Each number is 128 + 24 x the weight over its row's rms, rounded and kept within 0 to 255. Layers, rows and columns count from 0. The size above them is the row's rms in percent of the matrix's.

# layer 8 MLP up, 256x160, rms 0.237, rows 241-255, columns 0-159
size [103  84 102 103 106 102  94 102 100 117 118  96  97  99  99]
[[ 95 120 106 108 123 184 168 154 106 116 116 136 128 103 121 179  91 145  97 144 104 141  91 145 111 148 115 147 135 132 150 124 156 122 116 134 123 134 140 147 148 130  98 111 108 116 112 162 115 160 120 137 120 170 138 148 120 167 179 162 114 103 136 130 142 103  94 104 113 166 123 109 146 112  97 129 141 138 164 133 150 101 146 129 135  86  86 106 135 162 112 118 113 125 118 131 123 121 165 114 117  89 111 115 126 171 123  77 117 162 131 140 155  94  90 142 129 110 174 137 152 137 155  61 150 101 106 128 118  92  89 163 138 126 171 111 111 121 157 158 128 143 133 155 148 135 155 153 193 109  92 130 124 112 142 118 121  88 126 103]
 [102  62 104 128 119 144 130 120 171  97 148 120 131 119 110  91 141 119 125 137 178 107 158 156 151 112 128 101  96 128 170 155 111 137 182 109 103 174 104 113 140 127  71 120 140 149 179 127  98 132  88 125 143 169 160 134 168 116 155 121 119 127 175 127 112 111 126 106 140  84 115 128 153 104 136 108 157 128 111 110 151 118  90 167 102 153 141 119 119 121 120  83 144 105 106 130 152  95 130 153  97 126 141 103  92 176  98 134 159 114 129 149 107 121  97 134 131 107 129 133 136  99 122 147 167 113 149 162 135 137 110 127 129 105 152 120 119 144 116 104 192 142 156 156 119 111 123  95 118 137 142 112 127 117 132 185 126 121 113  99]
 [122 151 150 134 136 137 103 134 109 121 119 168  97 125 126  88 158 154  96 146 141 126 118 159 101 102 127 128  96 104 106  99 113 127 121 142 174 135 128 127 131 109 117 133 136 166 151 141 165  95 108 127 123 119 127 136 182 123 110 190 137 120 114 106 117 149 181 102 140 104 131 131 112 135 136 145 107 154 115 161 166 152 122  85 122 110  83 116 131 141 105 114 164  93 174 137 128 153 122 155 149 151 129 133 130  94  78 100 119  76 134 136 130 128  64 136 134 147 128 157 130 134  97 124 113 174 138 145 115  63 133 156 173 126 112  81 157 131 141  90 130  86 165 142 111 114 121 140  83 140 146 131 156 113 110 150 137 128 100 157]
 [109  80 115 114 151 136  85 125 162  94 104  95 130 142 142 143 174 128  84 137 105 134 127 106 135 124 122 147 100 135 132 113 175  78  79 144 106 133 123 120 149 149 126 154 112 124 123 112 152 136 166 178 101 175 105 103 151 172 142 129  81 126  58 143 140 155 113 116 170 131 147 140  79 117 120 104 115 140 112 158 125 148 164 117 132 109 111 117 124 144 132 108 143 121 154 129 105 145 169 129 138  81 173 152 114 109 141 134 103 110 130 132 134 135 131 135 137 127 130 105  91 147 104 113 126 102 124 141 164  98 124 125 142  80 157 157 106 142 148 151  86 121 106 126  97 128  98 130 100 105 113 121 150  99 139 108  84 152 135 178]
 [111 115  92 144 117 151 196 123 150  71 103 119 105 128 121 132 133 128 125 154 140 129  99 108 125 103  91 109  86 174 160 129 118 128 126 121 141 146 159 164 152 130 149 114 100 118  96 124 138 141  69 119 133 119 138 144 106 190 100 140 153 134 112 118 180  90 124  98 108  96 152 119 127 138 184 130 156 119 117 142  97 126 131 125 125 107 105 106 120  58 116 128  88 112 152 104 112 105 119 156 112 135 147  99  99 150 132 103  96 113 171  96 118 161 173  86 112 157 128 131 152 108 103  88 133 109 150 133 143 144 112 126 102 121  81 152 103 138  85 128 135 126 139 160 140 116 104 130 124 106 116  98 125 103 127 133 107 105 141 119]
 [170 102 134 134  94 140 126 127  97 157  83 118 120 130 159 115 128 153  75 134 120 155 105 129 134 137 169 135  95 102 105 134 124 139  89  97 126  93 110 108  98  82 158 109 165 128 124 170 133 106 109 166 144 125 123 145 106 140 123 114 111  70 129 105 119 156 123 130 152 110 136 147 113 115 169 134 110 134  77 107 151 125 130 153 124 161 113 158 134 137 160 112 127 132 119 139 101 116 156 113 153 162 155 164 127 131 111 139 131 132 168 136 150 144  99 146 141 112 172 180 130 159 145 102 128  92 104 125  98  88 121 116 127 136 136 140  86  64 139 155 166 113 151 121 171 162 138 129 107 125  91  91 130 185 132 126 139 152 123 154]
 [151  97 128  98 172 153 151 133 106 153 105 135 127 152  83 125 108 135 149 148 138  94 155 158 120 136 122 100 152 108 154  98 120 176 120 127 129 144 104  99 118 145 131 101 167 159 126 188 149 132 171 109 112 128 120 120 138 168 181 166  90 145 133 143 150 115 156 125  77 118  94 115 102 116 132 111 127 119 123 138 159  97 127 132 105 113 145 134 121 105 107 137 178 152 150 140 120  93  91 105 164 140 146 149  92 167 182 146 160 110 120 100 147  70 134 105 103 134  89 126 139 117 159 140  94 154 108 145 152  96 146 125 166 124 169 138 166  92 114 147 100 122 116 153  90 153 139 140 127 133 113 117 130 140 120  98 123 131 121 124]
 [166 124 124  97 144 121 139 137 124  82 102 102 146 141 169  90 114 138 130 137 119 135  97 131 129 139 182 164  93 103 144 163  98 127 146 136 107  88 139 147 124 122 152 120 152 112 125 153 139 164  99 189 110 142 109 126 126  98 122 140 156  94 127  93 140 134 127 133 127 141 138 142 109 119 168 105 130 133 125  93 142 156 136 115 119 142 143 131 104  92 148 109  89 132 109 173 115 123  98 159 101 125 180 118 149 124 152 113 127 134 148 115  68 132 157 141 153 118 146 127 122 133 162 104 162 134 150 178 173 124 171 101 100 138 127 141 121 111 174 147 153 112 129 107 121 109 114  92 112 137  87  97 147 117 106  87 106 111 192 170]
 [131 160 146 144 109 148 121 173 138 104  74 132 126 139 119 149 179 187 177 132 108 110  87 130 138 136 154 143  84 153 151 137 120 143  79 104 119 140 140 108 113 133 128 163  95 134 137 119 123 121 126 173 119 126 174 122 124 129 145 133 120  88 166  83 132 152 139 153 113 127 163 145 159 120 119 124 120 124 156 145 141 150 135 151 147 156 123 120  97 121 149 147  73 161 131 136 139 160 155  92 115  71 105  92 142  94 132  96 132 134 125  99 176 104 152 111 135 156 120 147 151 108 124 143  89 136 141 117 138 135 164 126 172 113 111 109 112 109 107 102 121 119 175 137 127 117 117  84 161 164 145 112 125 131 133 124 121 172  79 114]
 [114 151 119 161 148 126 138 133 112 129 152 142 109  72 161 131  93 137 104 135 143 156 112 120  86 115 155 110 126 170  75 133 145  85 129 141 169 139 157 159 111  87  96 141 137 116 127 101 128 124 102 119 140 114 100 139 135 117 103 103 180 134 156 126  98 108 184 145 140 138 170  98 162 170 166 150 115 175 109 122 134 138 129 107  78 131 101 111  96 114 166  64 151 113 175 122 119 168 118 127 152 122 160 133 121 174 158 153 149 101 120 134 111 122 146 126 104 110 168 116  95 122 130 127 127 123 141 117 102 158 136 150  94 110  91 132 157 131 110 131 140  98 101 103 123 143 135 131 120  97 143 116 123 131 102 108  93 148 142 155]
 [167  97 145 117 167  81  83 145 133 122 140 105 114 111 134 121  97 117  91 126 127 131 101 143 143 117 157 120 126 111 115 146 164  69  69  82 127 102 145 139 114 124 156 121 137 125 146 184 167 120 141 186 138 129 140 136 117 159 115  88 127 143 130 132  97 125 115  97 148  98 124 120 157 124 121  62 106  81 113 121 149 199  92 158 137 168 130 117 122 147 133 165 158 105 122 157 147 113 160 102 139 129 148 118 158 130 125 128 133 146 112 151 151 141 111 120 139 120 132 113 101  91 112 151 129 101  94 150 126 132 165  74 137 161 136 114 134 153 109 147 132 112 145  90 153 137 160 147 121 148 137 125 133 127 130 161 109 158 146 155]
 [173 154  70 126 152 134 146 101 168  72 115 104 135 151  94 126  92 116 132 119 120 140 151 125 143 129 167  72 133 133 128 140  98 140  91 128 149 144 133 117 111 115 114 145 145 110 120 117 123 142 101 181 149 176  95 157 136 108 133 108 122 139 108 112 127 150 136 168  83 170 141 125 147 133 128 109 155  92  68 108 104 122 134 165 127 137 140 151 149 138 113 149 136 136 140 151 135  97  56 128 121 100 106 112 158 139 166 171 143 177 102 135 109 111 123 126 140  99  96 113 136  93 100 110  92 119 140 115 103 109 126 132 140 162 101 157 133 133 115 121 113  95 105 157 110 152 118 158 124 127 171 150 134 140  88 158 102 137 136 124]
 [145 108 123  96 154 156 134  94 145 162 149  94 128 108 149 163 138 133 140 128 140 120 110 133 126 124 152  98 134  83 137 112 182 181 167  99 129 112 139 152 143 144 112 145 149  93 110 139 112 139 175 150 109 106 127 153 129 112 102 152 152 131 134 151 121 122 188 110 130 130  88 167 113 107  96 142 101 143 141 169 126 100 175 105 156 151 136 110 134 123 174 127 177 155  92 107 156 132 101 131 157 124 134 119  86  88 149 155 115 136 172 129 126 139 108 145 110  93 161  81 128 111 112 137 156 129 137 131 143 114 145 139  99 123  88 117 104 148  77 123 114 125  85 153 129  88 116  85  92  99 103 107 142 136 105 112 143 119 123 147]
 [116 133 132 122 144 181 102 134 136  65 161 140 132 143 108 117 110  95  78 185 121 126 125 137 111 130 168 144 121 111 166 112  94 139 106 150 131 139 138 142 146 117 129 119 125 109 104  75  83 137 149 140 127 100 115 142 157 123 151 134 141 146 106 103  70 132 158  76 124 155 158 118 122 144 140  83 148  93 102 112 125 133 154 150 108  96 141 152  95 146 141 132 114 163 125 156 113 106 125 135 114 118 136 124 129 153 159 150 119 129 156 131 148 108 100 137 157  90 116 134 142 172 122 115 180 105 134 154 131 101  82 166 144 159  92 168 103 140 136 151 160 128 182 154 126 156 139 105 104 103 147 112 145 137 105  91 119 141 161 142]
 [137  94  95 125 132 128  86 132 147 118 130  85  96 142 127 102 153 132  96 145  99 123 116 104 140 132 115 152 135 137 152 127 160 125 118 129 116 149 123 115 114 142 146 134 166 131 125 105 136 139 126 177  90  94 113 163 109 133  86 115 145 118 110 131 161 107 134 128  91 144 114 147 189 167 108  99 126 126 149 138 108  96 120 142 102 162 163 112 144 121 114  98 143 119  99 108 146 118 110 132  92 126 122 136 116 104 140  69 127 157  98 133 186  99 114 134 150 154 155 165 108 131 152 183 125 123  96 137 121 105 180  98 158 124 141 150 150 136 137 156 153 113 107 117  66 157 106 155 164 117 139 175  94  82 129 162 132 134  88 124]]
# layer 8 MLP down (transposed), 256x160, rms 0.22, rows 241-254, columns 0-159
size [105  91 100 106 105 107  99 104  94 100 111  96 103  99]
[[111 132  93 154 119 136 160 123  85 128 120 154 142 119 119  96 131 125 155  84 102  81 152 118 153 115 140 139 123 148  73 160 123 138 128 131 145 124 129 122 116  86 142 148 101 116 168 109  89 112 161 123 146 134  92 125 124 156 143 148  92 151 139 124  84 142  88 124 136 129 132 106 133 102 117 134 145 128 113 162  95 152  82 118 121 159 102 137 123 125  79 156 140 140 174 102 173 132 127 166 148 127 130  96 113  89 140 128 168 181 132 133 153 136 106 114 132 126  99 105 117 110  97 139 127 106 144 168 157 166 131 143 132 149 146 144  71  86 162 142 134 117 118 145 129 186 130  87 126 138 138 118 164 131 153 125  97  99 153 177]
 [152 134  96 133 123 130 132 113 147  97 142 114 103 122 126 123 169 193  76 137 142  94 165 134 126 153  50 173 108 127  98  89 138 137 138 156 113 157 143 107 131 110 105 131  99 133  98 109  99 116  92 116 140 128 101 120 134 140 101 157 107 100  97  86 127 101 136 134 161 132 114  86 114 158 168  86 120 125  74 120 146 129 108 147 105 137 128 157 133 121 110 112 129 146 154 139 158 141 172 125 119 131 104 129 133 138 131 129 132 100  99 129 122 150  97 141 125 136 119 138 103 136  90 125 143 140 130 132 133 159 124  93 142 108 130 123 149 126 101 151 126  75 193 116 106 121 123 163 129 168 111  76 168 170 146 105 138 160 152 115]
 [ 79  91 112 112 151 119 173 143 130  98  98 123 105 108  71 127 112 101 155 122 134 157  95 136 141 103 162 108 126 197 142 130 117 146 112 128  70 134 107 111 115 157 154 160 109 117 114 138 156 166 116 141 108  76 111  92  99 116 119 155 132 165 144  81 145 129 135 130 120 114 163 100 112  94 151 162 130 115 181 161 150 177 128 122 141 128 116 137 150 165 167 124 123 122 141  90  97 119 104 134 124 146 113 103 131 140 138  91 100 143 108 116 139  94 167 111 124 129 123 126 126 116 123 139 111 129 162 116 108 134 115 131  92  99 110 135 116 153 125  84 129 119  97 116 114 125 112  86 108 168 125 118 120 103  84 103 146 125 136 181]
 [138 140 125 144 127 119  97 118 134 150 114 128 198 117 143 110  98 140 128 109 142 102 126 115 105 107 110 157 135 144  82 119 139 162 144  79 128 101 115 148 169 143 148 150 128 119 167  93 132 137 144 136 111 146 153 111 118  97 117 139 129 125 104 128 136 102 136 109 111 122 120 156 160 147 114 157  97 134 144 123 190 119 136  89 161 141 130  61  70 162 121 108  95 105 145 183 142 124 143  96 115 121 151 167  89 121 100 127 126  87 122  96 148 144 133 133 169 122  86 145 147 147 119 132 118 151 113 107 148 164 127 167 105 110 160 128 142 152 137 108  92 110 140 108 117  99 124 159 129 177 165 135 123 116 114 160  88  98 164 151]
 [129 118 127 114 166 165 178  91  71  75 104 192 141 150 112 125 127 105 138 132 138 109 129 134 129  71  86  64 132 116 144 141 121 104 144 115 124 166  69 112 156 113 101 117  90  95 120 109 131  97 117 125 139 126 150 117  91 129 129 145 152 143 136 137 126 103  87 145 177 108 111 165 158 134 144 105 123 119 140 112 123 144 152 142 143 143 156 148 162 145 113 123 140 100 165 134 114  93 149 134 121 151 151 126 144 123 151  92 131  95 150 113 143 125  98  99 143  82 151  88 125 104 121 133 152 106 133 167 108 152 109 124  98 147 100 118 167  91 124 137 139  89 152 111 137 146 133 122 117 124 144 114 159 156 116 121 114 157 146  95]
 [133 136 136 111 114 127 132 116 109 132 127 147 106 138 124 111 172 145 107 118 129 143 162 129 172 142 142 121 148 122 116 105 104 113 125 123 133 113 181 176 117 144 120 124 158 173 122 161  92 117  90 133 155 127 138  96 107 132 112 162 112 136 112 120 139 129 181 135  63 148 139  64 110 127 106 176 124 118 105 115  72  97 136 101  87 107 133 127 145 101 108 128 129 123 123 143 120 124 119  96  68 129 181  67 116 126 151 145 108 128 126 111 153 123 121 148 137 150  77  76 130 121 117 126 120 137 131  75 115 135 173 140 134 105 100 101 148 156 137 148  55 125 112 128 128 138 127  98 124  99 128 109 149 147 128 132  91 127 120 151]
 [148 168 134 136 146 166 151 100 128 115 112 160 147  77 107 145 130 149 144 116 143  99 154 119 139 131 121 144 112 142 132 129 143 140 124 131 105 158 141 124 116 139 173 139 167 151 123 162  87 117 115 128 137 149 111 108 120 138 104 159 140  92 152 175 106 150 110 133 120 161 129 113 124 167 148 165 140 118 124 172 149 114 105 104 141 141 133  83 111 134  79 110 110 150 125 119 112 145 151 140 122 144 105 104 137 109 115 154 126 137 136 123 114  47 108 158 165  95  63 154 144 135  91 117  95 137  99 148 110 138 135 160 149 140 146 131 137 107 180  81 153 138 107 126 115 118 107 152 204 156 143 124 139 120 180  92 128 140 122 138]
 [160 106 108 106 104  83 121 126 132 124 112 103  91 157  92 109 113  73  78 129 109 151 113 141 164 123 118 119  95 148 115 141  93 138 141 160 127 150 156 156 105 136 128 103 145 107 150 107 151  88 153 128  73 126 110 140 134 102 125 119 164  94 128 127 115  83 138 150 135  84 115 125 123 131 167  91 116 100 164 140 152 114 132 152 137 127 134 156 133 125 121 133 112 106 143 146 138 147 124 120 153 124 101  97 136 115 157 170 108 142 103 160 137 119 145 131 188 109 166 166 137  88 160 136 144 132 101 174 114 135 169 115 125 104  85  97 173 118 108 165 169 126 105 137 137 104 150 122  83 112 137 128 107 131 132 165 179 120 121 130]
 [103 178 128 154 134 104 150 136 133 107 101  66 104 123 187 172 100 106  92 136 132 137 137 122 177 111 147 142 119 155 156 122 132 147 136  97 103 149 141 151 102 103 111 129 117 143 114 107 158 117 187 166 110 124  93 116 115 135 103 138 139 148 119 144 115 120 155 138 151 108 102 106 113 146 140 122 153 138  81 128 153 151 108 165 128 131 171  86 160  88 134 122 172 113 146  99 124 172  84  92 149 123 157 140  98 146 142 118 114 181 146 102 138 152 130 137 115 138 107 132 139 133 141 132 130 125 100  97 120 138 110 139 128 118 137 144 128 119  68 156 101 108 127 104 147 119 149 154 119 115 186 124 161 121 130  85 137 113 173 139]
 [ 84 120 136 147 116 130 158 152  90 141 116 151 132 119 179 111 106 123  93 128 132 131 113 100 118 115 111 129 114 119 132 141 115  81 114 197 180 104 124 122 101 130 152 157 151 103 103 127  92 148 122 139 108 153 134 125 147 155 123 106 140 141 111 154 120 130 112 102  94 117 165 128 170 137 133 129 130 136 102 173 141 104  94 124 125  78 120 152  84 141 152 149  95 120 149 147 140 185 132 117 134 177 136 107 105 141  87 112 122  97  85 141 128 126 135 148 173  98 181 154 173 133 103 106 106 159 128 147 134 124 157 135  85 118 147 139 117 126 157 118 140 111  95 134 162 141 128 113 117 143  80 119 103 113  98 171 123 128 117 172]
 [139 120 165 127 161 136 114 143 143  95 110 144 149 170 119 163 165 120 116  93 120 168 112  95 195 127 177 128 150 100 125  89 136  82 102  65 140 142 159 117 138 155 112 126 121 145 112 155 141 129 127 101 126 124 139 143 105 133 132  78 144 133 132 121 109 154 159 140 122 136 120 126 149 162 157 135 103 136 140 124 135  89 128 106 112 159 131 127 137 154  89 171 117 146 110 144 142 150 181 130 157 150 145 132 148  98 124 113 149 105 104 137 154 139 121 109 101 114 140  90 122 129 136 121  90 135 146 109 134 117 146 123 114 186  85 141 135 108 105 134  75 149 109 102 156 155 110 149 181 128 141 158 122  83 108  75 145 141 119 158]
 [137 166 114 158 133 143 158 118 149  77 120 104 116 104 174 109  99  74 121 121  76 114 105 151 122 185 138 129 142 113 145 107 143 146 140 160 113 123 130 133 117 144 124 146 137 118 144 167 106 103 127 105 159 101 115 159  87 115 132 164 111 128 126 117 135 138  96 182 115 106 130 148 147 110 147 109 155 148  97 165 127 173 152 128 130 126  81 144 117 114 115  96 144 122 104  97 122  89 142 105 104 138 124 174 195 112 135 101 104 114 141 146 152 157 139 171 102 130 130 181  99 146  76 166 130 100 128 122 146 176 136 113 114 119 112 114 132 130 158 110 138 102 102 116 147 110 133 120 172 153 122  97 120 141 128 140 145 140 163 132]
 [150 125 126 117 121 112 114 123 144 109 130 136  88 136 119 151 191 157 114 142 140 175 131 108 110 147 110 133 121 129 161 120 108 126 128 123 135 120 134 175 123 174 141 157 144 118  87  88 136 141 111 168 161 145 140  95 126 105  96 150 156 156 169 168 116 114 144 154 111 100 123 133 130 102 163 127 111 122 104 168 152 149 117 158 137 126  89  85 121 120 121  87 113 136 175 123 159  95 115 152 105  81 143 111 125 105 138 160 141  87 138 192 148 170 129 120 116 107 115 136 118 186 132 128 100  85  97 179  99 127 136 140 119 131  93 143  87 125 168 105 159 140 133 117 137 155 133 120 128 141 133 121 109  99 133 141 157  82 150 121]
 [117 181 134 154 142 105 130 142 150 152 106 131 133 105 153 107 170 103 103 115 125 145  98 118 129  94 136 145 163 104  93 104 123 142 129 143 119 126 119 106 157  95 119 156 152 133 130 112 135 127 148 136 138  95 125 113 122 125 172 131 154 172 143 124 105 146 110 191 153  93 156 143 187 138 116  88 176 131 149 117  76 148 141 164 126 126 122 171 167 160 133 110 126 111 184 110 180 132 138 102 121 152 130 159 139 133 157 114 140 125 133 145 127 114  98  96 119 101 157 134 119 113 175 173 128 156 134 107 115 112 123 176 134 121 156 149  79 138 121 121 133 142 132 145 145 179 142 150  82 143 122 154 143 154 146 147 151  95 122 108]]
# layer 8 MLP gate, 256x160, rms 0.225, rows 242-255, columns 0-159
size [ 87  97 101 101 103 101 106  90  99 102  91  95  98  97]
[[141 156 140 195  75 106 124  97 115 119 128 144  87 101 141 135 150 156 157 121 102 140 126 107 122 138 163 146 120 117 113 140 123 107 107 126 156 121 107 152 128 120 162 117 128 114 116 146 132 171 112 110 106 107 121  90  90 128  93  96 192 107 148 170 118 179  87 127 108 119 168 115 144 123 158 103 131 142 148 195 126 164 167 121 126 104 107  81 154 133 169 106  74 118 115 132 117 125 147 159 144 126 132 150 135 125 146 123 126 171 147 134 111 152 164 131  88 125  93 103 106 144 120 135  86 141 140 114 127 117 114 113 114 132  89 102  91 137 103 149  87 128 107 149 163 131 158 146 118 135 117 105 155 150 110 112 146 131 117 155]
 [122 149 122 144 115 114  92 138 152 151  85 115 134  88 132 130 130 142 154 169 154 146 135 140 181 105 141 142 127 110  87 132 110  96 177 103 192 126 114 120 139 155 133 166  92  62 155 152 132 109 134 171 132 118 116  76 132 122 126 124 169 138 114  96 141 136 108 139 153  98 135  71 113 101 122 134 144 159 152 113 130 123 101  98 104 125  78 154 124 127 146 131 116 101 145 152 124 171 118  95 142 161 103 125 179 120 154 123 126 109 117 162 140 137 142 121 130 115 132 173 114 124 116 121 114 156 123 139 143 144 104 134 112 150 108 170 130 116 140 115  89 115 111 150 116  88 150  72 137 147 141 158  99 166 127 105 170 140 123 120]
 [124 111  40 132 133 123 130 149 139 134 134 169  97 124 147 101 126 111 128 127 126 125 143  67 125 105 142 172  73 132 149 129 110 114  92 158 126 113 135 127 143 125  93 119 118 121 130 140 148 138 174 172 108 147 135 175 117 139 106 125 128 138 141 127 161 109 125 133 129  99 173 138 156 130 104 136 135 132  89 125 116 112  40 140 145 123  86 137 133 102 141 121 148 138 132 149  84  96 181 104 101 116 162 114 113 112 142 119 174 132 172 119 132 137 106 128 114 112 172 125 113 142  87 120 109  96  98  93 128 112 148 124 112 107 133 149 131 136 119 128 143 165 155 108 110 176 118 131 117 113 104 135 146 110 125  80 162  92 121 121]
 [113 176 126 136 169 137 179  79 110 103 133 127  86 128 103 147 121 102 107  91 170 139 139 122 145 176 122 120 138 127 130 117  80  97 114 137 109 142  97 171 160  96 183 112 151 106  87  59 133 128  93 151 124 122 117 140 113 153 159 146 109  98 105 148 127 143  91 123 170 120 142 110 118 168 134  86 112 164 145 160 110  88 145 145 135 130 144 120 122 104 169 158  99  92 163 127 127 112 134 160  90 128 133 139 150 132 135 101 115  94 152 139 138 135 119 124 132  99 120 116 101 127 133 141 159 107 156 113 107 143 112  93 110 119 115 160 161 161 106 120 138 120 130 146 122 172 102 128 152  99 125 104 125 133 153  90 126 119 150 149]
 [154 148 144 133 138 153 104 138 111  84 122  96  99  88 115 137 163 128 134 138 136 143 153 115 176 121 158 109 130 132 116 148 113 130 150 132  94  97 126 132 159 145 154 160 154 113 146 139  98 133 120  90  98 131 115 157 126  93 106 123  93 142 125 140 153 110 129 147 119 153  96 163 100 107 154  74 154 131 132 124 100 122 133 153 132 102 117 141 148 122 133 113  89 102 131 143 106  97 127  62 144 126 152 119 169 110 158 113 132 131 106 124 105 146 146 198 149 153 131 149 112 169 149 106 157 142 191 107 150 145 167 130 116 139 147 140 101  91  82 109 131 114  88 121 157 111 105 133 188 115 128 149 132 128 144  93 121 163  84 114]
 [127 133 122 125 112 121 136 129 105 136 158 174  82 112 173 104 149 124 151 145 163 126 117 129 116 122 126 136 124 118 130 153 162 139 137 154 126  76 110 141 124 112 116 135 125  90 119 108 109 107 163 155 131 152 135 138 118 105 103 136 135 114 150  98 137  85 122 139 136 125 143 115 160 122  93  92 110 132 127 177  85 150 140  71 135 128 127 118 157 109 125 127 125 160 147  85 153 123 132 119 121 109  98 121 119 152 184 140  94 100 111 155 104 152 118 100 127 147 135 138 131 146  83 104 106 127  81 101 131 121 146 125 109 152 135  78 114 166 115 126  60 158 132 110 146 150 139 126  80 171 149 181 105 142 136 139 144 109 182 193]
 [112 114 148 154 108 122 108 149 114 152  98 121 113  98 115 120 141 154 152 111  94 118 137 136 143 111 151 151  83 108 147  81  89 109 105 117 122  77 155 123 142 164 109 122 153  98 144 122 151  85 105 137 134 130 119 148  82 132 102 104 118 141 161 130  91 138 155 119 168  98 139 131 119 154 116 150 141 145 113 148 113 123 122 164  90 137 107  75 137 125 131 142 149 123 135 121 115 151 147 125 116 153  82 150 146 123 170 131 107 130 117 114 210 141  95  94  86  78 164 156 130 167 123 158 100 181 133  86 111 110 113 107 109 129 116 133 144 156 154 146 137 159 150 144 130 126 100 147 160 131 139 153  83 169 114 109 119 134 108 113]
 [132 131 103 107 143  71 144 131 157 112 136 155  76 124 141 131 160 141 134 171 133 121  98 158 138 124  91 113  71 116  88  98 131 143 108 152 115 158  83 151 160  93 123 174 114 125 145 160 116 135 132  89 160 131 157 134 112 163 147 116 116 101 151 100 111 115 140 176 152 110 105 144 122 144 138 143 132 149 133 120 129 155 162 155 121 119 102 120 145 136 146 105 132 104 145 136 145 142 138 127 124  98 163 102 129  88 154 164  68 150 205 176 151 115 139 149  93 148 170 145 140 119 115 123 143  97 151 124  94 149 121 114 140 168 159 116 138 119 129 154 152 147 101 141 138 131 123 184 144 129 135  99 122 115 113 108 114 132 113 103]
 [140 128  93 130 118 118 140 120 121  89 105 136 135 113 111 136 137 135 146 100 118 149 112 106 167 117 103 134 122 102 141 137 101 117 127 128 122 117  94 123 145 155 157 170 134 141 182 132 122 100 169 146 137 142 153  68 118 114 173 135 106 114 117 133  97 116  93  76 132 150 118 127  84 106 104 133 139 112  95 137 124 136  73 156 138 126 120 184 157 148 152 143  94 151 110 103 134 146 158 115 116 150 112 120 178  94 139 153  94 139 150 126 144 172 100 121 160 115 120 152 139 137 113 155 112 164 164 121 158  95 153 108 117 168  98 160 104 113 139 135 134 147 109 154 163  81 113 102 147  82 108 139 102 133 123 170 122 107  76 148]
 [116 144 127 126 112 123 115 146 122 148 135 100 122 173 134 146 154 146 158 108 152 164 129 141 100 138 106 132 141 132 129 139 133 105 121 169  59 126 107 121 140 145 133 158  80 127 141 141  76 108 124  96 131 132 104 129 110 159 142 106  85 130 135 119 117 149 130 159 163 115 103 159 146 151 142 168 157 151 124 155  98 150 176 114 146 125 106 116 134 107 143 116  76 108 130 100 117 132 136 139 144 134 133 138  98 145 125 112 116 142 139  96  99 173 101  79  76 188 102 161 114 128  87  85 120 121 161 156 174 168 159 153 117 122 124 118 114 135 149 144  99 173 148 117 114 133 111 112 161 149 102 168 120 132 147  84 112  95 106 127]
 [ 93 201 137 103 133 151 146 123 148 150 114  98 134 102 128 164 133  80 153 155 112 134 128 125 120  98 127 140 125 130 175  96 125 114  88 137 149 143  73  95 152 111 138 147  96 152 106 117 124 159 137 142 114  65 139  82  94 155 137 151 150 148 120 158 147 156 113 128 119 128 133 100 139 133 104 110  88 152 150 152 120 149 142 107 150 122 115 121 138 166 112  56 116 115 168 129 146 140 164 122 131 102 131 126 139 125 137 145 120 147 111 145 111  92 153  97 137 165 172 134 158 134 144  68 103 140 117 161 128 122 143 147 138 156 141  93 125 143 153 114  88 150 129 128 115 139 133 130 125  77 136 166 130 128  95 108 171 150 140 142]
 [131  89 148 137 128 153 173 102 150  94 139 123 176 110 105 177 138 121 135 108 111  95 126 123 125 158 132 119 122 105 110 125 139 126 152 172 164 119 118 144 177 124  97 150 103 129 139 129 114 118  95 150 108 139 122 125 116 150 100 154 113 137 138 127 149 126 104 128 118 125  90  85 114 110 134 132 130 139 155 149 119 130 148  73 139 105 112  92 160 105 120 125 118 128 122 187 112  96 154 148 160 103 134  78 129 141 182 213 137  89 183 114 170 130 107 143 123 108 122 128 135 135 139  98 105 123 117 135 127 138 165 116  91 126 125 167 130 119 103  97 139 107 109  79 148 101 119  97 124 151 135 177 113 128 156 141 176 140 126 118]
 [159 113 117 120 131 117 124 169 115 145  70 131 113 115  94 112 151 132 116 152 136 160 159 136 155 154  87 138 139 141  44 172 135 127 135 140 125 139 145 122 128 112 125 127 130  99 150 170 128 175 125 115 101 136 170 124 126 124 119 129 140 150 109 140  84 136 177 116 132 109 144 153 158 140 125 110 102 102 145 129 113 147 110 139 151 160  86 153 107  86 126 111 113 124 135 129  74 164 135  64 138 163 130 112 138 133 133 101 140 127 103 135 128 149 107 149 134 127  75 133 112 111 101  94 105 151 149 165 117 170 106 146  81 152 167 109 163 135  95 128 118 124 139 158 156 132 108 151 137  97 168 101 100 144 143 131 137  84 115 117]
 [103 119 132 165 112 137 129 104 145 121 150 126 104 109 130 109 158  86 126 113 160 143  91 141 140 140 103 171  94 148 129 152 140 100 145 134 112 116 101 192 146 130 135 143 153 134 143 132 160 156 154 113  94  98 111 107 104 130 149 182 128  90 134 168 144 153 106 141  91  94 116 182 137 109 115 139 137 142 125 135  98 142 113  92 113 122 112 147 143  95  93 135 150 124 118  94 120 108 144 130 108  98 140 152  92 151  89 111 124 157 109 112 143 142 133  90 139 145 125 155 116 180 139 128 122  92 134 117 155 145 113  99  81 110 142 121  90 126 165 135 171 160 150 166  68 142  97  90 135 109 144 147 134 115 129 178 138 127  98  96]]